{
  "num_hidden_layers": 20,
  "hidden_size": 256,
  "num_attention_heads": 4,
  "num_key_value_heads": 4,
  "head_dim": 128,
  "intermediate_size": 704,
  "vocab_size": 736,
  "hidden_act": "swiglu",
  "norm": "rmsnorm",
  "norm_place": "pre",
  "norm_eps": 1e-06,
  "positions": "learned+rope",
  "rope_theta": 10000.0,
  "rope_fraction": 1.0,
  "qk_norm": true,
  "attn_scale": 0.0884,
  "bias": "none",
  "tie_word_embeddings": false,
  "parallel_block": false,
  "init": "normal",
  "init_std_qkv": 0.0398,
  "init_std_o": 0.0282,
  "init_std_up": 0.0398,
  "init_std_down": 0.0,
  "optimizer": "soap_variant",
  "learning_rate": 0.00798,
  "lr_mult_up": 1.27,
  "beta1": 0.95,
  "beta2": 0.98,
  "lr_head": 0.011,
  "max_grad_norm": 2.0,
  "warmup_steps": 96,
  "schedule": "wsd",
  "decay_fraction": 0.604,
  "decay_shape": "linear",
  "final_lr_fraction": 0.0,
  "batch_tokens": [131072, 262144],
  "max_seq_len": 512,
  "doc_mask": true,
  "train_tokens": 1199000000,
  "max_steps": 6267,
  "dataset": "wikipedia_en"
}
Each number is 500 + 40 x the weight over the matrix's rms, rounded and kept within 0 to 999. Layers, rows and columns count from 0. Numbers have three digits each.

# layer 6 attention key, 512x256, rms 0.404, rows 160-268, columns 128-255
537502487498521502516491534553506545510564485475492503539567411432506483510481496531551583565433421553463463541473479538464465508453481528472544527391435526472503550499563557441516499460529501531539517514535508485511539457537485498552560446483503526508445598447499483491469536518471522412528449530501599516465567530586430487541470432520453458410513517451528500440510540529507431518445
503490516522458498474422514521527513550479554509510553465566569516488534518495496454494449485540492450555472505495491421475488496528473512479551540517482496556402574582531533481535453457558525501459531471462527463496467437455566439423493466517523541519391566488540485497509501594463417564525437549516515520583531485508390497526514487521517516494472522545473552556480413502528476470566
494545501547478518541503490567541501498510544554468449476556475487539434506467495580520429461513594527488520493470522524562542561523530510577471473471475546565532521420515516554556568429493536471483450517546509564487559460517471502462500526538451468585499520506560510559495496564534548452563524501494593495496581447415466479543555465464443510464501493482495505438540439549539461570532
469452485526425473552514496496574478542452512536420483567605550474456434487499440430484524509505495538478552434552432517439446456494420452469470526488473459486412485454458423485543452520509441460483624481528541466536447495539544458473484480535536486566497509499480470542463443479436490488542459502492615444497549529455531528528492503418503418489491452543513445496480500496516477458531
486515552583492499541503552487505461547488532527511519512517523524478525506494484483479468526456528534513499513521496496511485530496530513533425510499522502495510511484523489541483523512507473462504510537486516512500496521479488493507535542505462513506488486500555476540514492517522480471493536473485543499459520536529480496503515492470542517485492491497520506518497489496521484526477
482568611458458490489446432495548465534522533443535515584466514473449523541509561433488478592478477562547527495487473499557480478527408474492485502518478489462491595494486420473414519544481568449547568498535588444523510545477469467467537493483408446487480490416559463566499483502532490510446492507529442509438405499526505425573412522451487495466476465522559481426544473567519484511480
575500476571424562467530529532472533514544497482557444526521490516553510466485561434479550424604423471486549491494509498556553505411523461481459523436546521438486501507539452545531513488451539458528526432475519470521496534582488449536543453503491511439512563494540488583609525475490467537449477466483517499509485489535554438530459494510461523500568480522534517585461593489547482527475
453468517557412460465540479440573473548485489597496507442533461549462569514498414578499535423493447512490483537490541459569509540534474462541513484509518448481522395518471466507435495488511524603547508463549458456623525406487576469490507492556509461528490536542457490516502434439512411497460469562464531504513464459505476503551437536497468500506543583438406445476543523511514552542496
591481502470462487537533532502415534521473466529473602566512469531498417599553387513508510501508494457493475475537483471488435484491505494533483436480532518489463501551487468473487512424444540446501481496529477578487501502540499485557476534458551488467430429451537546496504453459494481508555430469415505440450477540562490555431478489489517552547521502536549405520541406517514480518489
553498497446544470517501528573519468522496495420495476433507530521486489560460484502492498541536513497477463472492456500543462491525472560520545502538553482498527472537425464487540541451550451497446547531528576479489532498486466498520463551475466388515468517463525527562484481617501478472537472483537460487522499483512454505469519582493521576533561495520484455523491497539510506462503
491522481489595490502513449471520520520504474509555511423517493581494465539490501518491545493545467448384483529500600481523473498502484532517516473525493519462486537439426462543457463508541571559567519473540406510475474517559538535533541526465532507423502550504434489507471493439536410526546473455533506498461569456514471527504609516471492511422517459590538485498394533440566442513484
562494524486458471548489447487520577443416459449499427461488501466513477607474448470478532429554503502471439455501582433540626514540485505490488484538485482534466516516587490429530537485497469564493572469555480508582535451451482511449492445492497538432477475540543570567530514553452456411536513488501481485550448443513505499444473627572489449511460547547501460490544423501507443401555
506486502458411520519513524500498506570568547507472522445516534515517475436458519501508518502418412553487508490567455481424527476413468499500493468442438513535502458510539548476490436534534479444508505465483483478486457487572457495547470519486556557439482452506518504582442521409533437522550536520548482435533518429559475464444489470494474550520432469512449538535466450528506481530532
431554536498465514550519487492464515478535532559457504519475562586463499429546515523562520481489551486489409449487511532459524550476511554510524477506474483553390429481510521487465442508533458553411515465515569488532454562518475487474539513514536519448447475473478491523463536514416492529489459454509489479495450457553538480436557424505554425466530507489432522462489458426461563545536
459482479475502471524528496504401491564538501532559463450537532429535497509457478485572544457476499517581414506558500542509519528480459471438476488451487435577523507422470455557505512533530493535516496481494585534448501480591495480445507494547486505514531501578505549498499552513473498527419558553479446551595530507533550531539508472473476479426475482512453525519426561497579429505462
478492484533501494468520541504449537469490502524469435476470524472469485381564490484512515494532556480496483476473510544588488462464582551473480508550481509488499465582548558485477390587434531489430552486514502617432528526455517378457465489555490534496522468536508510492508526491461536507518514460418511500525586502443487521447460505467496558387442527426505501504458437454495512497468
499506491566524456476500489469542428450499497512434520442517435468534436538504441513407501440524563538522523379523522563459505522430512447437486549582485463426484446536378502523575462528519423583576469474445454430515532511481516535548532560514470512503521548508489484541530507475485503476491502542506558545531427547484528484567607546536575523525516504453466577574476549518561519457537
580523460444454438591498500478540501526531492460496523505452467587500642521505485439465538502495485481515576523481448556492430474564437494485479508514588485505440413489534553488485451477465437588467466532455516500537544391545543515551529519480543463537556545550509498527490580501527524456555537580485515526501502467486554504472515590543493398498583537507554484502410463450518436521410
466558464532508477513573511472568513448524452501471484457464534509479467448494509527583468559445518508527497531441545438450497570473455490514532522483473496502512424443499469549565506555457455531504551449541410521509546478466444453553311509358527519533555458528522543477477547471492501527481489595585476556516511553497538492504476470453516554522486488497419506518410512434529557463545
520491457476419509538551498498464494535482502437501534488441598517457502530490481478526528529524513471458510533511469535531508497562472514541608439585525500508527549549484470496520489572450590482486450414543519546499499494482510545475475424588500479475505445469432484557552526568511439471480541523511398544448431550561563563479549378553432485449517469458428439508472431546539513535519
583467453439557475521410459473521464518426491475451502524506449527470565539488475624493491481499541567506534600489550469507503526495482550476514514422455513532514581537440502574548490485517479479540614559477514531485500451483530500495535450638486496539520484434489499487559531493500483521459456568485421522494529503484518532494483513607540456458494389480443496518506462462491549535516
520486460560518466536524502459469532531526517520476533469485460516571487493480525467452516473493529449552478432519500466390463445517560517481536511586468458457528575507559500497453572512562524501575504556550553499509492485474528510563459558510421537455487510482478562553493500436500504486477511380595504472538461446473525573477503621496485459505560570474491424540434518454551527495461
536469559487458452513451464522527506506542487500488477496490415511527491433510533543525511486481463544518494462497482434447462536571474472505432527520436404493587472494460456584501508556504534455492571488495502429504550564471543425478503590484441541555586515387504459499548490516465434473495466503448423514483497432521527446499494596546448541504497472592469530457449479512424520505483
565462449482527453474505465511498547489490486535508516530477510518547433568526513471579528585469439544536489582485499587438463503525499529508463522520488521473509477509434483472562480440565567494504440498459490501499497504600504494507485485495511463448572572476530551477518592490499519543497458488564473495543443470469510485441484451611502489485354466498395429543515444501511454444598
515513417552460542502552488451478576436531521417568432570447581503553512532542537510510497482466474515478506487468467477592581565488503442471444607451514556450481401465547475626480445556513468493513455506515467498494429550519458465515553484497487491473471469479509542529499507509529505499515555467503539523507445500536464509515506514505513482469455512594473569513433467552453430470563
474478469583466514466450542485488515453525479571516442515492473468442494476502575438499559455541460510520493553483568492517513450474520453534464511516496568451504529496513477459531553466533525501524432607446519483464456572510546499537516455540535526485522483514529479505558489534500561469472450489486494528498528430544550524526493517499519475400515523579514503525568576476578524416536
469496495545538445517542485417479527581543539541546425447443498573477455492527556537494505443504427553505518499448481459513475483527539468438474592556543476542525533610555523575482448562434439469542476536527473386489556512393526519514508505534470509458473491564495574476431539515543460522526570453516515575455485589462520441492514515476442497526453526527543531497530550480531532435493
450503494456457480521486401477440504490437564539547504485479544515585537437494486533537471554441550537527396482474507482549465535435514507519533558536462470455534410426563417461528506412459443465466537491546508590506545451405557412511432558527489493519442537477459426511563422481525452613519473504475470525572529503501550478533495496548524520462515505508488531582463614500519513544487
506426472478531494523429463465481485515470478489580465474439533567481547545503532487648480494554487444538475510552514505442461537441482528504528441479561517574575509432443588452513505564439506506494494529525488548479435477485492614426572487541458515473494474488497466544545502449480492444546491459526515545496525488525582581539519546458501542511530408524456521517489427516562461503476
473445487500544471527438441436529527478547600507491531523446559452470530452543507534546523574566474453550563496525588495451401503478448517477510448448451490472528529501457433482494502372529561572419538539399487448486459474527445521452517536526545541523497520590473438480594508404508495439547492508478486510410493509516481525468550446544580450503502411419509454443465525550543523491440
426542560498468486404529530464520497593497459533514571492542485459472505496482459443522540541505517505476485443465466444489495436541434481453569515439536479499542532550514539487474486427504576502467461527465582480549489512525518570508533453493576453622551560491508575464451438518470476369456493442505494456524470546471491521415513536492465499491562584534517378466462509511514481484405
530488533418508448466474580412527549583461455514584571445569548492475479495487515416491514506566502413534359438599468573500545576492482510505495489485568541471472462502465424533459499462480487493512495477536521489455451579520455537549484503501554481466502532512472518466514487508469469478463530446474485493500417468528563550505468497504482420493520494517479544456445539447515467462537
486551487562505516477470464530516456507488529583461511553499547491488557546517536523508493493437526563574461529551508459448505492476462532525512506501403409552392478488492505523466507571453490482543533524560569494483375544490510445564501554492502422610438477478589490589550446558661559595386502525442436495437586520456513490412465459440449540511435452524444366578588403541525520495463
512515508564560507526470512459544473484503497471492494504533494450546477505580487474496489546536471472450573513456493482554441477469527449565543521574531401491489493488512533524569509476536442464476529452385576538483537524608543509430495495460519530421557472456502514529478489463451462503526453539457461536477441484542438541530475462517532550454560530335476513535463554544455557567544
455485620463447509610511481519509470464470478583514546505492454547445473525493556426493487509528506519586525478481415506495568566465493503498517604479474469511560469505538437522508477480519385451551538446476501422513564458521501514527456526566491522522497563544502423487467533453463561453456516434522530495485544473460446507474588503533504444466594452491519491491478479502533510480487
518529451523539551467548524529472508475449470546533501475458481500460515575486487492444573538542511512533575587431486465443472486501539428509442537477536524620460441519460487503490472576461476449508564568507502493492424511481434561474480517502471467427496497442527526557528542504473482467550528554464454551423514456389473465482482464484515599482474454440449559497456462465438453511484
522566475523480471509513480515507467517455517529506491475471532464498480532448485509518495478505520543457523555501492520457515484564487449527436516577523496508453497450431472565516533525531529440490460575450555534465513464526474427515526430492465511514488600531523489496485509488454453513533498463490520468451497526483508493420485525466462492481498497482554478535417468525512450555482
435445435473454580496566528472537584532514469505520477492526528483503499530496525435455549446533486460495522490484487409555492566488466519543502480510515479537530565484435439499496596493545577505530491527485447454494517554460516546521442478493430492432528480482509459455526545511546463507543465525525507495579474503498578544548542520514537431460526528456481495507543496444549419502524
445474464435511568461535478530487485432457439483504513540492471496499492505472500505519525488517542557462546514507480461488528505400561549469503503494550455536439508485528497505570476527493545624466465514556426506481457504428485549531516543495496506491452494469486537469498491472452482518606499512521445479513531449469483535470467477481535479509484471501459495536543519517559505486460
512508535536567537460511540526446502529468447457458472520508499437538463472476435512525484484506540489560503507515517465513478472518519525506550512518507563482488560541550481519535541519501504463468560444422555526469524448523449462452434509479527524581468537410451497457554579515409492548458545466515554471530560472482540506473493458456512563524452563534586428527491514590416446472478
432533471500500492495498439558514501545483464529537404549484461524514437504477472535548509484443542485521563454513504457550494514428460534520529478512427509478496526495571488573510421541505517498456527469543496434533478482508396461520447350561477518500561489494555478472515540539497504473482515475512573535455462489495485501487521530572445489541507500531509484420473508511446527409456
562526519537444478537562418548513495553485457501548542508534484497488459470499516506503495515502528561566522499483558548479594436459543515487435468483451497497506461605515478513523562528529544484521525551495546542397467458455518420548528534549469496551398539557569520484491447520519437479601486492466500489493501503509503496434539448496531485509466472476512480470530492542502516464497
546453542579555501441485422513523493484498467538526544484573537526488562507539528500543448571568490516449489468532511563575485523499520485477501527482498568510494517528518566532531590424511471467525561487518508494488536486560517500510491475464536505461458505505563499540502484492389438556429575418541526509406474489523458490451580414467526479479375460459571509488463444475495507556486
464563523518579519508531540478523533481573499531489515510564395552498523569476521507473515506470550445534486489473487517512497475519453496530469466565521512544558503483514456500495519499463549538509555534523500511468514500478465418503448501459563507508470549487408499491544482497471432439574581510582474501450566495540476501478443545494475527509522536561521566449473484487483497508453
460423507480539471482563505499469506474480456448515515498519418486508442518479478551446529482552503508486510480475362502574518476482493556520469446532479553524501504441454495525521494499513492542502538481612544475466505427526450432549493492449503509549504570482486455429477433497462505506463474512576493475495502533475515499526500569371457391526501581533488504482532501543570516460533
457558453411531478539558524533459524522482416474571528497462465468493467521520559457477459536507513544472492493477432426579502545446550461485590466476577480510429520440517586492504615478510495470485503518559477459463551426534489529456536500553460507541510531458542515575483503461479538495492499469433491562458560533490482478536564516533515479509592486499483443566517510522430503501429
467489506438514491537543465517501521476487485502469571538466507474551550515430536457519515514611488468485461610487480480453511534440500593557538449512521479543553426471441468551472468407542508481550528478536478510542517457412525486533531446527468523528446556513526465512524498511517532464474528485464526474454521504539534512544513536527455542390470466507426490479546476521537504479478
491503476494549544511497462427521422500464534525505490381524510450489528434509526417500544477508497490540443501528448456471471452543452469489499576448512513508481483536408445529426475473491482546442429461543448474458477549535411517477607476464539517476495506403457573438475475457499441502488548492542471478537464482544520456540498450493487523512499452482535467504480548469502464537486
522456551477475446529535479420489476498537437508480536549508449530545490475453498525554436583428562538461588498445509522525477521512480489490456486532517503500522507546489434465462495477525464481504530512534431484491527508487442460496505441507518539500478555485473554537470519497472486519476473376498513537431490447539543534526465459447459498465523508503458427524483584506519520453522
497481544559488471561499496520545424538484530471505550489487526563451512463465441535555483522485437543540497518561530551395543410514532442427526393500502525449521401458469474562539430504472550505498476531517481472471450427378558492564553517516492426577529493541527542519523455497468488507497509496552528570500528506498502565489512519572485565540425463474517440483493420464458560531450
439474496477501520493514498517480504410491530494443405532464443475477519503472437483451477477522461521385541451540441498487523505457511485498478499529486534478534539460399466572521537508510492535492523471532531505467494484556516447479526438532496541473501518477522524475488532497477473570522501522519484524492514482456476515533484465453514462586476518456520506515441455591498466511481
539486545558471544475496514536501508535555532475541490574508479422458559484532487538585540588550544581475458532536482528483501526458565474468438572490492428520516584435567512564524500529459525446516503530527406534485519454511482466609506482526500480540456534526503534529426505476549506481472506553439478455471467543499528466522517496511528455499481458517446646519523490547540513491578
507544563497517482505512483522491452477479488455529500468467462478455481487490519583485562491473530532527570460474474517493520446500480605466554490427473433552478520460544513492504515504458592503547463432552442442542545433469462495510458430511469499442586458464538446527496411497497522542448514455561557551484488428449514493478514566422445493540486432528444546490485530433489548432543
469443590494493455517471485504439442482463528555470499479497457443512441509506535489497497513466461610481483503442559565500461503504516586468481480467425468496462527485406547436508508461556439501443429488471529518526527432539479545520448560470449452515484431576563568500528498481450499497527584511497553593596409487477559485485443447500492606557466550487483451427573547505494462528568
512424550489495548450406495471511552484478414531454466435569519446512473580424473519583490589511525504501461468540462484439515458445527498449591561368527447483541506524498534559554441504488474471404503514508579536459438507445539500463464438511514477561495547443489549512435534484477537523496533459474524553537646470519556493551437504520517596577557463538504479538583498542477511497513
469534490429421467491460505528480421476520554484460566460552544500488475520480557494477533486538480521575557553508470485473532496482417588514474491474460440532575553488469410527516500544552574451493491466567549517453444507458503504494570579494459489456549475486492519508506429470536538536534500465491499471468478507546504491500521547536472501535504460621460606418501484519546552450432
542487556532516482511483475529506473533495433533528518532460498497485501518475492502489497522424419577530501506538595501476495533491459501518418477444491446499509518528512462505471514477532551419455531533529477520515458545516522465487540437561489488506490448521531553501559501544506501509466526533537480532458535518456534525512516493419533488550534428468523504536561487480486508581534
495555517562505575548500471471469449486411558568493520435523485496515532460501491425538528488497402541424475507508518547460504489492509556470503521441486556575435495467538504419521443457501434459491471497628497473436478442480493488462508452531474517487485468518541524477523404536477502530536484471582428517530539554546527548463516484401526522518490574510523509542474519429457498506419
494480486430523545517482560481413535492519460583486465639521491478531553469514570522465502530487509486579538492492482480527527487569463531522543582509528567584451437474439443480499500501416576494476494445550485380474576503487555551503437494490507513534515548466464467549496562522585489539438493501553497482490423463517522450528527515548512532468482509459602498543465544526515499441533
453476478602480443478533527460512540527486445503452474507479548588455470548467557543468512571499537560535561503559472444533479617502465476426582485491523588474521510455460516435540459543475559586545576482530534567531463456404539480469437530474497553490488480570491528475547520446538444544500472566485545525547577440479504540491554523511511540445509503469497508495551455463455520526506
495480551530524443483531437413470532485485522470510511527523418442461482509532490554519475475558537523541474497447582474495449516506496514488558476519552496443434470476446511516547509535413424569456504458548566479527544447512541461465509546586400418474511497535529489455507466493537435499483529493539509496493551505501489455600444599484550543520498537548478516533521546535495526509443
540488507474472455427505480510464530500468534520505482461467577523474496506496495422547549444490444541467469489502502523438534506459472489451405414426439447501446456457533433480450500494558574498510489581507550541513454461554481510457466461522489495515553469514457577563491486475486468473486529508495534504502521522490541437439517446532475499609501484525448513478472536545475449506540
507504568467479501479464456463542446483512473548528523537568474546504519412505538474541495476505439552436467539471424478499437491519517533473493463513578527492477595526587437480468453565486492505466512509505534447533439514426501517493516518537478524561484501548423491437581525505477526483455539589525542511545472567531472475595556453576569467488563476466561454517483490585495511424583
452460496537432578494546478469546469488415465493635484458473440447461542472539433456530529560454518532591606541516486520541572535550496535526492567540582504539465523481519474452455456455540550507484452505513533515531490454578518524540473544469507463525488600498459445499550500417530536418468509462426573507477501480557545545444555556455457453514549504536517474453478477451527484523597
463553463520378562495607450484461483498453536459467474498546513415463453509467441520521514517424482447453479498460522500447588532508435490542459453465520488545555485437549478555494475498539535504473506524567519456540530519420468507545573539524495530519467533522495452462438469494551470538537480527442499505501551500465553412528471504545510475507492490505555574472464436530486418524515
531505479465535508501482496603512541496514532485504522487512587477536453435515555522520532570574451505473438493445503510514451457476515504548491471564527549513546471508496564440453499495432538517440532528497499498519524469578480518494485494411517482530547497535454528462450514457456608462445532520451440540557486533535575526639514504438505488491552522474479487525601548539497521482455
560545420397538476480436510456518495504508451460532433458498431536556531517488467468493474459483532561472518531491570521530552519466439526569511466508509499488487473487540428484510468504561551540473538469523463494434514591430500427493501545528495520455444476497443535445470524545524508502481455476483533478502547610446471442495446558556562509482501512530453541579470455457440528498501
492531541479429502481509476476428460522473516570503495456566568513555492569492468422502442560428466562517471477428566573539568480462498478529508566412451471571510495513462538525535560530470485468489460493466531519532488500415430489494456469487479445509515487520455564483497535507550420567480501529501470549548577475428587429545514548426437524525489554466630411471502557499523496432548
537546520498424442491509485515483506542497520547447472556525488576517476554541505534534490494474460484486547509455495463442522529460471463446528454483500431532543478492478486485480466596467572472490526473490503492524486545543494502470460460567508505476543498527542544493541495505511533486495559488543478527516468480495551523506525504442424547556503475485433551493463487536563569557498
487481521460498464545483457546508567512499480497452539499478484513526483541502506492433508492539393492480522507440446515499537523550508468535503511466508478473481511455521524486529540454469444512543464486525523505515515506526487470448544471434536543481444517535465517462503519533531482589482528558542510433521480472433502445503494391473484528465475479522473525486572550489410467567544
536408437516502454525535474507441537511533584594451472424517478506463415483476475535533522520501484461457520481476506502469524453533464508407423543531517506493537511493519503516473530552451517521538582496465533523425523519498511580525497457527460497491501506518489441526584445469511572528437512467493499509558521510526423515498594572364536524475464413490486503514423510484495436497475
488524493459552507480583476490472459470482474456517620498482531487490349497473462562502448468435475507455529540516484491471484456543432547483460472561459478501464529536504537482499509515395446571554353509482544501478540550475512394453505523519478522478507482527499460483544475480476468543567539489524548595529516568522495439492424481465443416581435508454566508537501551510485517492502
479514486526478482475523491455482517533483474427464492470507490454493558514530434537481461430395436483505539488547524529420545552589588500463538446457509517455486514537602409540511570559489514533461433457460477470461531474516508452524518430467557564470570467498617519518480483498486437506568567516495525545532522498508499502524485500468463489489548515533515496523480497544520545471468
461451450463481469609483524621438476486518535562535527474533540452472463531520482542488408467455542602492382487416530536593480517534513551504504477424523502440486554482404435456459535526489428523338518526529491541569479510528489457533478450551565537577488440575542437480471498535434534470544524552490429514589506445513499474401536596479439536519534495507451489556444495471541455480524
527513462554433526495493506524460503543526523480421502508449544438443462497486441526429462453571472472498528534531560499539459414508520438525511508501501506519524468531520472445452510508482541536483523542443509551549585569467499456586594507392462492497490441405451485513524543496534496407512508517494486510500431427447541468419449484469546527500556465525464522457541422521450459467487
459492481496554424515489511549502511558493462519561504524546513450494500484444494516500524510543419505481491451467475408531473489462479553469511465520518475465469513471461403415483486469519577434528551510511491487469493480510463493527487581549494509613551425489539502470485463543464480533556496542518435464541544458579492481493594460495425491508449513508533507538519503463486507470526
491502554474550515484472473532389548446428478519393484536461522578539485471513572457462393461451568499471512504415443504527515462493550477506495512469426596478536493386462461469472414519516541523478397515589552569493525504527541484397515447523467537508577459460539567497511474478456503484494447569484522513511519459404564413480491518551522535584472438424576542468571537571405416540554
492492514498486530480522465477543527508484559480458504474483495382524471509514530446490493485500525523492497540426542469478448526520541479499486555527532548589513513571513514516575468538489539539527451470542538523566497539401483482533537552508507464521422455498463404486444498430498578437413454524495497514450424476540596518591536558537475488504458564568510468478407414470426548535517
439540486519450526462498480449406550541520391485533435576551481523582552510498480472475495472564494553553501475532467494491543497533519440522467559542430490518520513488494479497564467436511478512521531447485466504544570435557531438502479481494466439460492450428533464437490493463493449485501525521582503498538537567429476416541479524450510505498559568504515388609517510552465520500434
496472539411519448481555557473395489540532446441501437477458483420514580532498472464514446518433456487467541494516522607493489437531492469479455580512447490467512474526538418408455431503545447450485423398518544442476466389463509528525522477511424552567419511549529526477519486516531497468493451472507495498523508498478439443515463575493490479558472537517430499560471655509377524507558
527473498486422521484556409450510492508593552584501587537505519493495546468488524495559461482521553433517476514494474555486531492533488520476512452491472491501526511487523493541556562472524492462510492543528542590469540514535521566555467412560442593529515407519627489487547471558491514473510534549463434486562485520531494566500485525433510562477469433476520538470457577512477519489530
505447523559448531515401468512554485528526481462557463428511515381549510484518542507473456466524491483483483513436500410558471640367490612528460566497460503479543453523485540555472491486507537529527541550468528442444514455504584431485466527479535546489541560481560516475459450575524550509523457526410551570555517489551555507441477513514592437515492505424404539545449458508523526463546
482540426468576479410511564586491524522521578519504544460514573435537516457522552509484523435442492509547492510485434450453450474590503450517505464438449547482443460527508521488465494469526606550532490448502486487609551531479528414418503534510431594551477432512500436472499516396460448473446527506509520496496498506546467529503449483505538524532549508529507483517478449519461490479478
431502501496511492464587425506518527475487472523520568472488460507518491497493456508544543524523522405541423566509455487542472560544481520558478521522480557473416517536456587568512549444402528555460495493474484478534497414554410512491486516492497433568449434558499501531504532582567476502501446609475468491457501418494549571530555425523494475502580505465510577462498471558481454510457
526499498478567521512347538516544519486473560449555487478489534400539482565564513570503498526533529581476428451523458507479541500441477523434487483470472541457479566450502473473504472543491414532444459484433446518436468487503513482541487446500467468500537468577527448466506494505500487494526463462507560520498466481542492466466455506516481580523553487543541539484434391564494474488518
458498477483525512505528423526478517481529544561508508438441527461493509471417554517455517562467479453479492529516487428526568531526483547544458404491461480472516425432416493465479548538485517475536530487472474491543490512437529566531433421498521502530600521566429566562449513524474476507444502516483451513533466514516504420488524545401510495502471474572472556518537465488494479475503
553488546496486471519526483427457566548505494390476541412527498501527452493455541535500593530487552580526486483504482518475514460497441470558517523528459407535574483606463510501489600473508516409556559414531496520452557512472534445485444519613487445542497533498483406530515519556583552548482508539470483496430503528503490444524551514475530493430590493417536492498463473519471425473528
525575507459502436523421501512456534522546490521433460477572460548566496484552524432456595441600485476530469487455494510579395491534542542497450519493476513491526428450492558453478539520500545581471521499496404497508455526483417543514496473474482469455557529574474536514490448519432466600468395510472501511500564491438560451491519530491513520476457515420433548545477455481525522456479
474525542498450452460544572489465463475530441524485470568504492505477543527461504446526468487515443485464482531470568553516501484463520505495486481514521510506544541496415513489502548510559488552453528553496500556503510445482437447521480454457568490519498458499478551453529493500561465511435548473509504472498450489535568438467485543527564510557456488455472506536555446569496568481517
487469433491489494534610525543532547419458503448524466423505465521529516523478517398466521515460503483502493514457541440551493476510498444507451546517604548459445531479506577481528449527493484477492503505534542457504471388503492502513535596534459491466461554516499522476504518415482450589535469506531479488467483584538433476517567511488457464538532466536617537493486456493425459466525
457473490493468415554492535538486493483416464484480474538450431504496518476477483584514520551576505504512525530442415479548482487510449522502549544436456576452487529461468478489376611547511459476496529472489478522557476483432529519504494493470512509497475510514513545634453424474559527463600524458502456523482583491507550604553483497516476470483438505394489511417529504469504452509528
461448440496516533561528504512464505425472418554500473576564445542494526623484552453436456429521485516544575480487478498514510552504417465586448456496566560465432458576452489501459459567524569531513487580527566434502553465527513433574513471498574547491515494503462527575566540444488536548531423473533457488499438537413442492482517509472525457577447444502461517520436461591563490469599
558521447527490512482454586479556456456459508482490581460619467513541483492553507549439466517513583541536563551519543481501506495455517471487477561488529531494466466522552501525573459471519519414447505552447534500503476491531511526441516521480596454553500456474489544560474539505563505528436495522542540398566516531526528555505534511491648443477496427536560453493513529535587465476519
545530453541455530457481522431602549488580502444449523541510497414508467501549508592497471455422460471505577486561518541487450489472512513471541515452512521477459512467489475523508564616465468461463487484515531464479453446534546490462504457477516450548507548452406422526532445542483513533438555524511468521497460480412533503461441508484419408505472445470501572488541442464504452430533
535589504420465531485478510473461493474505513479495484540447571485574544518466505541512544459558554496510552496526533402472482446533484428517544505400475479473526462587522484502488441466433442466505488573457531565572479540498512472480492526438482563506462585511428467456442518471530509520453557465410442477501525514531533477521500470474488523515504442442485512511478426400539483529500
451539499466435484578562579463495534424558503504514575505538548499502516455509473505482496494492517541520474528506468511622495475465506489471461503533491479458454450513556535533535425478539391559594515505520471532489415535550542504422564589551473473508413596508469486507581536526523505524531537525543474572526489517491411480538452461461515489438414473493491529556410589548421459468468
480465568443487498476508549393507534524458567439452507535532531552515495495519515461472520519539501510517546502493566466438546512466476475556501477587559465517532475410529400484486563530469551570474557534577416543519538488552628522584471472466502514482553533505541492496497451495472480560506508498498439439517498466486545528524449471484479511407433437496471469579512537504470484595492
514542540484509469501549483475482537540440481501448510499480485563469545545470464467469550520536522517518479490486460450443467545445465508517497502494528521508517562509478506492481471471475512550502527473487528456480547467464474467512488409455501473500543534506462566543508499485512512509494471491494511482503506511525485546531435542492509493523509530443603532545555465458505439553480
492546524521603527527557441442534507510500445488479464535484551468481524465519523439518489488459472495522499496438559472477564473533559538501527553526452512502537480393502490528436506504531499432589501528557544466485496456522519560488534515489460494524475513450545427582513540508543521488482460500503495445482514519471504486425530505507513459445444530548535572501541506497570521476543
470555445485480551470469494428490517464487535511475537531511486504508416504479516486524566462496552512519482496425475499466532507516542514489494486510539521519591579511463481446445453479530519501516551492589506521505514506604516462533523596571498495501476484551514556491508461563545476489523465511478513458519450476501499466463532541458531531474472540525445492506518494513495504494486
463491533450410473558504464558536511513562479450484548452467575532511446528493510492523448492476500533493434470558516545506565577461490500530426467483485496512550505554520483492577534557515560436519521464512504540506499451428449582537485480484470483563491445470482476500596542513466502565539580478486535462475543531498477503490483459529558497497460474505500460537517484525472509475552
500477539513515415469542463542506503516421470565482553517535501502538539526519497471555536481484483466519473526493546480558515483558429529490552491498458484480524531510468508539478580467503449476553488492451500472559490492532432470505509507407496479496522537394485509510498559552492438541518554456486430444478498503512499574496517469450511488521474482536479552513529462492454504455494
524491458471524479480434474569512528495488476521513509474556412469439525481510488588516526496519539506469471491524511520545466533524512449506496578515433473519480447479485537528539513499555520508480487509456453445535463520545485475451481502517466602496437510494516501454490529522475443472520507537497442573471482542535480448542462523508473575502441441470478558431547503553528531519502
466503557464516416532458463543485502432536470530530471527503482526483458531548455543546481457477521552533520451645546448511536556483457536523514484504501401511428473475557456522563534459453492553531528502468539549502561541497498471511491471520530515469483468525472538470558503536611546471489501444444478577569582469535524521548433505413554433454485513479453520457480471525534493530542
520502467456500592561461535491515522514551476504443471579479473570482488517489449506449569522493467566541498486430464540498499474467492459449446522493503439500468451516534488488479509498494533566502520520453493523400428462623465473497490482517481470450486484518519475602508478518548484546537512422498521486538484438470557539524512523519517464546537562446484448494498497543447450575453
516522523476488504529510488511464543548457454494463537496470429502519533531509490397450538449415447544498441541506501475499499551474510496501474517516517506466507495456524504524528490477544577479505466503519426417432470465517446491507506505487493481523456541507494502471531478527501484450510519522492531484529530463516495505420504485452507460512545529514513570461550504502461447520506
494496538519493475533487489520483499523517507480478485445447482532489456502472524520477467466485536473473456445439469471478530477500520499491559419531518534469542521477567511585455495500476531483499510479471543449530566515485567448524516610553377463556554501475562482514471537439456505455551474525421485501561571530475496531495519523512545536486485436474549488532542480460459540477506
563505444477501585486516476484476537525515485467473458487552590487471514428505535515500485455477485474411508502466439554487496473519478535498550499447427515462543556482462542480471423481501502487487451552508441547503469506563545503526501487492545421497469455504509519457488525493527508506528490504542440473525459505497489453432543473553496454495491498482477443483455544522496482495462
480491495482465514513520502536494505523536567528441456513525532565464468509513567521551526504513583488481498513494497451550498497526447539526393427522478488494482412461525559533495576508449450453492527488466557493518519598483541538518444528517543523488511542488485518496465495531518537455523503520524506550552483546527525465485511481524543481511451543467453462551486481467465521419498